config = dict(
    num_key_value_heads=4,
    intermediate_size=2304,
    norm='layernorm',
    parallel_block=False,
    init_std_qkv=0.0227,
    optimizer='muon_variant',
    beta1=0.9,
    lr_head=0.00466,
    schedule='wsd',
)
Each number is 500 + 50 x the weight over its row's rms, rounded and kept within 0 to 999. Layers, rows and columns count from 0. Numbers have three digits each. The size before them is the row's rms in percent of the matrix's.

# v: layer 5 attention value, 384x384, rms 0.0451, rows 330-354, columns 0-127
# o: layer 5 attention output (transposed), 384x384, rms 0.311, rows 330-353, columns 0-127
v330 103:464559540479505567489460525467440526522512489474568536493464410492590496520552514499519424545426448532438528516555420386508574551456487471481531518536533497456425567509504488567429537460425557594584491556478476516540534417594586502474511441446404533501527526522445481563489424508542496443494478548513414574476565540463438489524555558495509500559525490582515404491479575404551533501539
o330 103:535414428537498468502430449502487443416492518524463482522475565520495538538483513490415528540615506525429452477415543535428468446494529570478469508500452578475504562432523502441499547528543420502500536456472554462519456597465422450542571556531546515592486419443504507452395537558428469504505486516443509442542425502556549444488498599459474506495605515491462537523543567580463382456394
v331 104:460479483577556534533535452456490620497596456568512508522493506492484415569460556561481535524473522450499566563489458463442456553503471514547502438518472502465417527489414447489520417455440498507472471509495566430501435518523536465508591487536475505487502475425491610498517508503491477521455471543583569481470511507409506560384444498471485414534479457456546433511566491535541471473393
o331 108:548557476502473544470458546495479421522417500570482489501540519487419533484438414523570462445516487572483477500474522584478466541535465458609371542439448459507585443523622478533409303482548552508524513517510498550502547458528547532548424557546538522508502539525572362566459514531495500509659541509524458485538552515496495476578477514551578553463555536499383541569469461485490534403550
v332 099:470476531455511501476516562437483446465565508549522445496521525523488584514515393421484502513560524436545434527582515453539494527442522510453571436416414549512571431463468532481487507498457534531495456471457474479412487473477503573495594524479479485527408493489544557470607452510534549434544534523427529524582544528537478524553485529468530484666498527462567524533537609482506403523489
o332 100:459479492590528545466438476479446591551488453439424549572526426504525427463439579470509474416408461518437550494517489553511489510533549551572525508486574532508465589628505495452522491407530537439570435555498409427495558549580467455580429520505462447500513455553490462486442457462406468577538460538556548552392515542523458567517611445585436475452473490524347529580503493498466499503547
v333 097:472462515491439509488500516436548524508454534535535385516583580560448581494450531447487422578509513519465460523542464449541504444472471439536528540526537436546451503471603546503418488495400374535551474541508466450479480502496485655552485440472592520558475582481574531575527456456482453496438424423510539455526399563569529483400471505459524558569563457531574502501472468470466475477456
o333 093:484540479472568592499538508585506503468626490484419493475402478539522499558520516573455500403457494483615570452486629546454517561457432597439426401338484547444539440496501435452549449528536626511493533435447538529548488560502503409455534501601422544488467475459492499516530582549581525537638535527571463494511570528461444578581552416512502494493463533470467512440524596421538453520569
v334 091:474556421480468490617521430510484467541477454524571456437470601499552410495604490540473466404426505521528486500465473487511460435516522452454605490497447453432444463455567454475502476430508495513494437536472579494504525629545500511573393472497541527434442566451539554491539554488585457517579454536498456523535540501453489534513522512434573477480504415558504475430501485416510414467454
o334 092:572419541487563578453543503484546512419476545454480503606552540497536503451434518490439563543544527607438509425519508448497498536484438484423388430490527565570519580491395531452515515549422494505509639399521459542563529451450455512468608421485518491632533535571425409524456465467509497509490497492479534506542455511478478497561505431553417492643491408448514530524588542614504498502507
v335 110:541435521443400465505552506473499511465477445379608553536541597507481502530508460515524400494494459483466399664536575523510401534421473481517501500467425538548452522533458541503474513531410500530629543488525463500475490515460495579477414512559478540589478556432477595541472476487576567517490483518455474507486451582536526584553445481466542485437402402561472515517510523449496526457474
o335 108:498594543587480554445576517478533516565525497512429486458470500500524590474520572503465608500508530491466537405528484508482538415526493515449557554476569569420434430565561513530525518500418483565451427506423397470500440436521510512481554414426542430510479454525473409479494504587511463522417446506489501527499554496449453451445586556546396511582552477508530478507506505546554454578525
v336 100:531546462526553419543486485485538552496564399462462486509579444460478454524551475572456574503499494583396575460459553611502495520495526559522433422509463466481532551483478559477490557419488473581592562505473429466509553475590515486492504495492510392407518481517459568478443484457389515453416487571636457549480515482434494459464526477450570496525524503502453559519420518553567517561548
o336 104:446401575475529483528470522545471460510496457479503496480477461450575547425457521514571411566530490514513506540521478516470479506534528429446530476512564481420466448557540521475444513549444592378410449496498649678466434502495458515539486529486428517594522567463521460502478459493498439517510507460367494525604472452596519462492454615571471554489549485469560482487513499468486368400506
v337 099:449498553494526560433525465442449468484449545487464531524558489490560477466499436475469522492478510443478518511478461535510505403471459556449495573510412512441514530512529463556650519524492530547598502545456504437508536465421419563596488543506502394460516411463523509516485452538470555425403512528538550507571386582395443519466529506409500506525598502579542576506514415503520473602478
o337 099:526457523567414505500453550508570552460619518495525470547461455459509516382549537450526464510536442525555461389539541494493499625569484466507453540571614516468452491536514557458459541455526546487519432413509578536546459488540539410454538496505436478453473582545521483504569459421548432545524525529513508446519561447540522452517468477584454458563497495441399493571520536532586462475509
v338 092:468493530500485523466594637455477549529604435526569483439526440599486486423528469486456639495430558537544537488527478484522483527495414614452504512490522426425455496451539529518493419532476485344514520447414598451552491489445475509512533528491468536609595495431532485466475482437552502423512589453515514520453503569454509457495455467635548483585441471511543529486550552512464527515446
o338 090:407529507475385543535467380547502508543475528436428492526476610529499483600512451465448487478508483380499494570424511481436483531418538431565511478434501498527483402572553418539490368433526594511570524557582392565534496535574549524503454512406500465451507494564518512475478502517514463599497464459551529478509438460572465513478514458390514518492577437480454512487451495437611530535503
v339 091:462566522504520573508489473474445521447632513521470507615459549516467511439539439543501491461484432575573476487518460496489478569617483576587480527526500503497595532419507430454604440464473471424455522511508479467548498589471410601500493487500430556458464502459531545446494521504464485469477517536512468548512440556414570486562403468470501493508572558479484442524571470316600536472452
o339 089:544420501586425498460530492505586502454328532496508510400507616479542505539455523467476480520511501377487541433459472479458497510491489436478442504508423512458390508524587534530456473506496557520474574576578448447550525439546480459566578586453460482525500447530542416554486467472531612536536441411514534450467549545528472503482584539557502600466511431585520599485447463604460512517524
v340 094:483506497395463481484598475524463432462499554504502516536476521490511472489509484433445436484376505455544404529568511545506519469539541501613457497520489529407539451550460402536563500471444533531527528486580489495511445509475555512456461507537473523525515496455545509563516509450543494545416406449482502490491497589492608482553504426470422522419552511473543445559549478434440558510509
o340 097:495527507545481529470396517477434507497525465527501448455496391541473480441502482476433608460610481586466474485485522469462557519582389443434392599550505474545456479424581457408547579496521501485489481551504471441495503531400557510577504466486467509474436486459504491457495489477504515404551506544504524499495499328454479434513539508474484487643495472570626535468481530516561602486472
v341 098:462568587473493528527499563473597474497545541501420494371474549439507538418489506489453503398498532510532527403507543496501517546494493450440536529563443539475531557635483525503387514468556380599456497473495465548483515516503588604472454463564497538573518473486457480464555497407482518547519521551465440637404500505511406581438448460451506515449513539462493427596400522482512555463481
o341 096:479398488499560464421514502490511529461490525509461524527439431509475496501544518424558480632460470520470506603557475509533523424399459587514511492470613454567492434444546524373496550471530498457582518653496522496522427562542486477535551558462511513487484548462491481470487565575564456398591459484508589469576507506485578563591634564422473481561470420502568530406557522505567455505489
v342 100:461518504511562494537491464450491562549474470562474480558557533514456559476514490536498492512458525501535532358500508420531515472403542553550396530549457584575533449535497561485513533508461475591600467591463456426502497551474611514455517545501582576447484462445466549455516584612478537527429606543507434456452523507339551493465545555494463425552572501401450471506463492499535476563442
o342 101:477433446422447553466442490505510573461482549530553485401496507494551430443454402526473550517483467509463411560552488567406484545478399454487553544503550472519531563409527454509488487539568483424476555477487493435539469544558459435517468445451448419451465553472504492459558454385489514527642423388419511489568527507547477591474438531450604503457539576563525531440541393499431494442501
v343 090:534503474481461492487550450500432486491516530479404562502638478467597461525566488563514456474461457524483483449500553437472484439443502550518505540490468472518454531448526435548432515483533445473464439506491483521486386549460519422404438523555483412466494479450454493491459546486577429454518495534401525471559506531482530531482496505551522468500512425508522564495422431509453485470612
o343 087:546506504483486535448514523540562523510472446461498433527480547534399469539520462475491564533549578512525529439527530570511444577520556418557466481503489492458546569471382459434518645593526570559471517467488510509558609491466532613529545498550540505523503558515495546470508443514488506413473428479522460512434550452512455439482506546487558553502487594427574497481482589553484478527465
v344 103:517584498533603499492525575488430531542476515471531498463502441425513512511555474450616477518488630549467572551447466518469391502543558555462495471526544485460486503576507481429532533450560517484452519398504513446536479490487491528495593435434573458547464488524563548485515511544514543455479473422516545455490516439480542518458486481552605495523463448478615624524499491468528558510485
o344 108:505471562431545441574449487571531465481576423548541423564515472447496472456393484573506478460550478533526461464528469435573524486496468490591540542452484458524584441434489487555499466599494610440502515564501496518452547502454483520499426505501460456570478558514553555447476495342526425577492540490472514561435504535600463533532451398473458457494470527486447468546541499543441469386539
v345 093:521582557439510551534505550479468546496437418602535490541490478453482505530628487531488512429458550538555494565474441491516501518501574524511462426571520492499533518541406511551455498560433490496460509478482587496524505413483543483405523471505488634534465453491524481442539491456609478502532536411383555382495555572345514520525533527366471526516384459473570568510564527446414482429439
o345 095:480515528568583445479539477447453433486481588458451560505481539541536404503468502421486484514581473446453477478404569444419494459496500506530479494419471586454519450480567512418533385533560608472538524529572463462443477525520577547600524514480538487479451494442465436519518443496507540547498562466531397588465476428527502483453495479586516466528548550537485380521485514521500492551509
v346 106:505501551500529593464458445450492496480512471532486447473458530525485654451576394455514558444520524439575464463451470524515420516483553520395530477558522462531526366531511444480592422486501466503525420538541516468449528443481460451554446500403544566469558452465545501614401453474470464548523469481500438506479500529496438515532516546568481516552527426545483465538586486412434516457488
o346 104:480566479480504523600540562550480467451490533408552451617512542567531400474468579503481520417508373515479496587493561458497467493489479471570444513469454576516538464422552521531499404532585506589530518471496512519508563503542573498445563501579441511472515566543488435508604477535638547429592525518547520397544519510482511420498464398567469486480445465429552475554456515514571541501523
v347 102:461422477585454412538471358449488582452501509546445514439494459596563491513573575545474490536557479460484498482483479588449556509435479534515538501413502476522530388515489461579507502594480533494508536520443557531563512454489526562433487533398547436477478492537543483530544480428379427495445471477561444485503476490437469449511497431448486526469488426570528544467468505550487474450464
o347 104:505494522345482538547579569521541477529543456461508454508534590493494488482498381506507534507446561568484417529400458543538416492486445545467496439566504433489510471536517523423496424457513457519450490450564481497469524523548452460524479442535438471515559505466496444513554512492572541536481480528406468549490455528517550518505546539447493417559506484436549485558453494536490481465574
v348 100:448446531515484553404486468417592586458543482573424559441433488504513559450550467515603524446463535508417614498542500390507515420513483507396473530518513487443533587502536506545514470415546398487527504477467516393491526526575582501578456519519427546425525521477515523567566511548509609591552476515461486516478495458507570514550467531524609487485469529566457517503494489373568537487414
o348 099:450468548563455436503531549573486458575478534426504525459448569513546450451508516525422505521501544484572500472545461568482442486468559497597473523437519546500512513449499393451443505575513569506489563602497513600513449514473375502469530531471543503541556450538436535471427519496520435462487536418493557444528535532491394547529535485402514548510548475562436536481510530574434564488517
v349 099:544470470392495498484428458538550575527486497535468456537512555519545478423525533426515524488515530386510514454516530504486483502426526516556528445550466515551488520536572530528517520460598422437479436489516501474544558487452519384492527443443431540432522401483477472547515451492508531573521501379536512563522526548631605531494400498526440549400497445513470522581400521546489590572524
o349 098:518462620539491511507527563536457532519537497442470551531495503538395438613444459532518535555491468542492514495489455507565506437501589422450433609561532439484484519457429474401585519496575591365520587562474455572489443492479561612519456537545567502540453487384494592495577525453517505343528492557462521513443455450461451448506585506448515444502477524500546422439512513505531421425420
v350 106:441485611479505531526583480525437517463433486466555504458518486498480460608473557459471521514424509422478469506507379440464457498501427473456525566432568438525501587523485460532527562578520501549476497583469564599440501490405580487461423493458423484477600490564428430516503468484412531503558517527417406491491436497454502606570495468463441567510548491467426548406545499550507575466446
o350 107:498509476514467468447440518511587488541581506414481533542485504563455441473467435533550489480578497540438495553490492533563511501491501484557491519580393522507485390448544517489443535424502516478592435497533528455463478524590495511526504496576533539617469518517488500503556503563529532547542503476431469443532509578432466404495510489515569558537453535525519454518375503429560528553546
v351 110:570473490462492491486528552527463614537574455426464533495511532516527497529446487461460525632454523527507491516456520474521552570508553567571520427500560502398465449396499539537449462543398567477479539468608440477508537480477470396448445426491534448559541475466564503467515382462454550461469536512480469489517501537571502524568477442496478455511490499465536458402544496547533500512483
o351 113:421483457612534490643359445503624539446482547542532424461472512505428496518570549544554508379524509457573494506427477528537537444553569540534537542526393559509462497516494565491541438488540538528512497534467487540630521490460579560483518539542446512510538453490498509438478574520539500466455460506559592544492449431456508533474456584555493564510507503466409525632447506433483481481495
v352 095:507423534464503563485528427482479473569476430530504462541600465482596522468420538506532413484529484439459499538478494575470511491455570465519548481510517512409483505584579592597427523468460561528461502466505406488563515547445553504530463504531477515473490478662510483455520390465458515468496416462473514514488538478465453486458516486499539551472525535455453498494546577517491485496489
o352 098:568543498543563456422606512487494504429577596512487469433440503494334515513560552492482561521532527583566574473456527507515469502475470532590472492456470584522561521554452472414612440491510535451470547541493519599519426447523462496519572500466520541522569582428462526503531554503514410547515479530531459513457443588511547535531502433387528533511522554528514461494487487510500486531499
v353 105:456475484493498531528525590462519505461574615505475454601452555609489489599546552494500466529468498594407582518444608538501374478583583474449485525435560474598454527480452519479552480449511449435446551581417519506462445534452466519553493554525495542485629504522486488428468587599516481506487550513569534425426482435611575430510501466484479524565505562568497634560522506480511486431467
o353 108:534510583537498521427530451553484467588479472548549515438506418446516502559451472528503500436570479397568581475504429463471544579470469475453524503577444523384440443586527453523470481525407497466498531403530499530471499523487550466557521490602556530528448514427525399567566466401469496552452464452425522588504491441421451419505495592555479441407451490498576548517492480520498476569488
v354 101:544508499465563522484445549513438451543640473450480494531520385464474549529499496472482559546404405543410471444448465507511450505545468465449497575505593531464612540561463490502544460527509562537493503423567439485585506459451467452429627503513573441533599497576470470462478534475493510604425526600517462466459476546551540456466496534402454501421487494508477511529434575557475460418405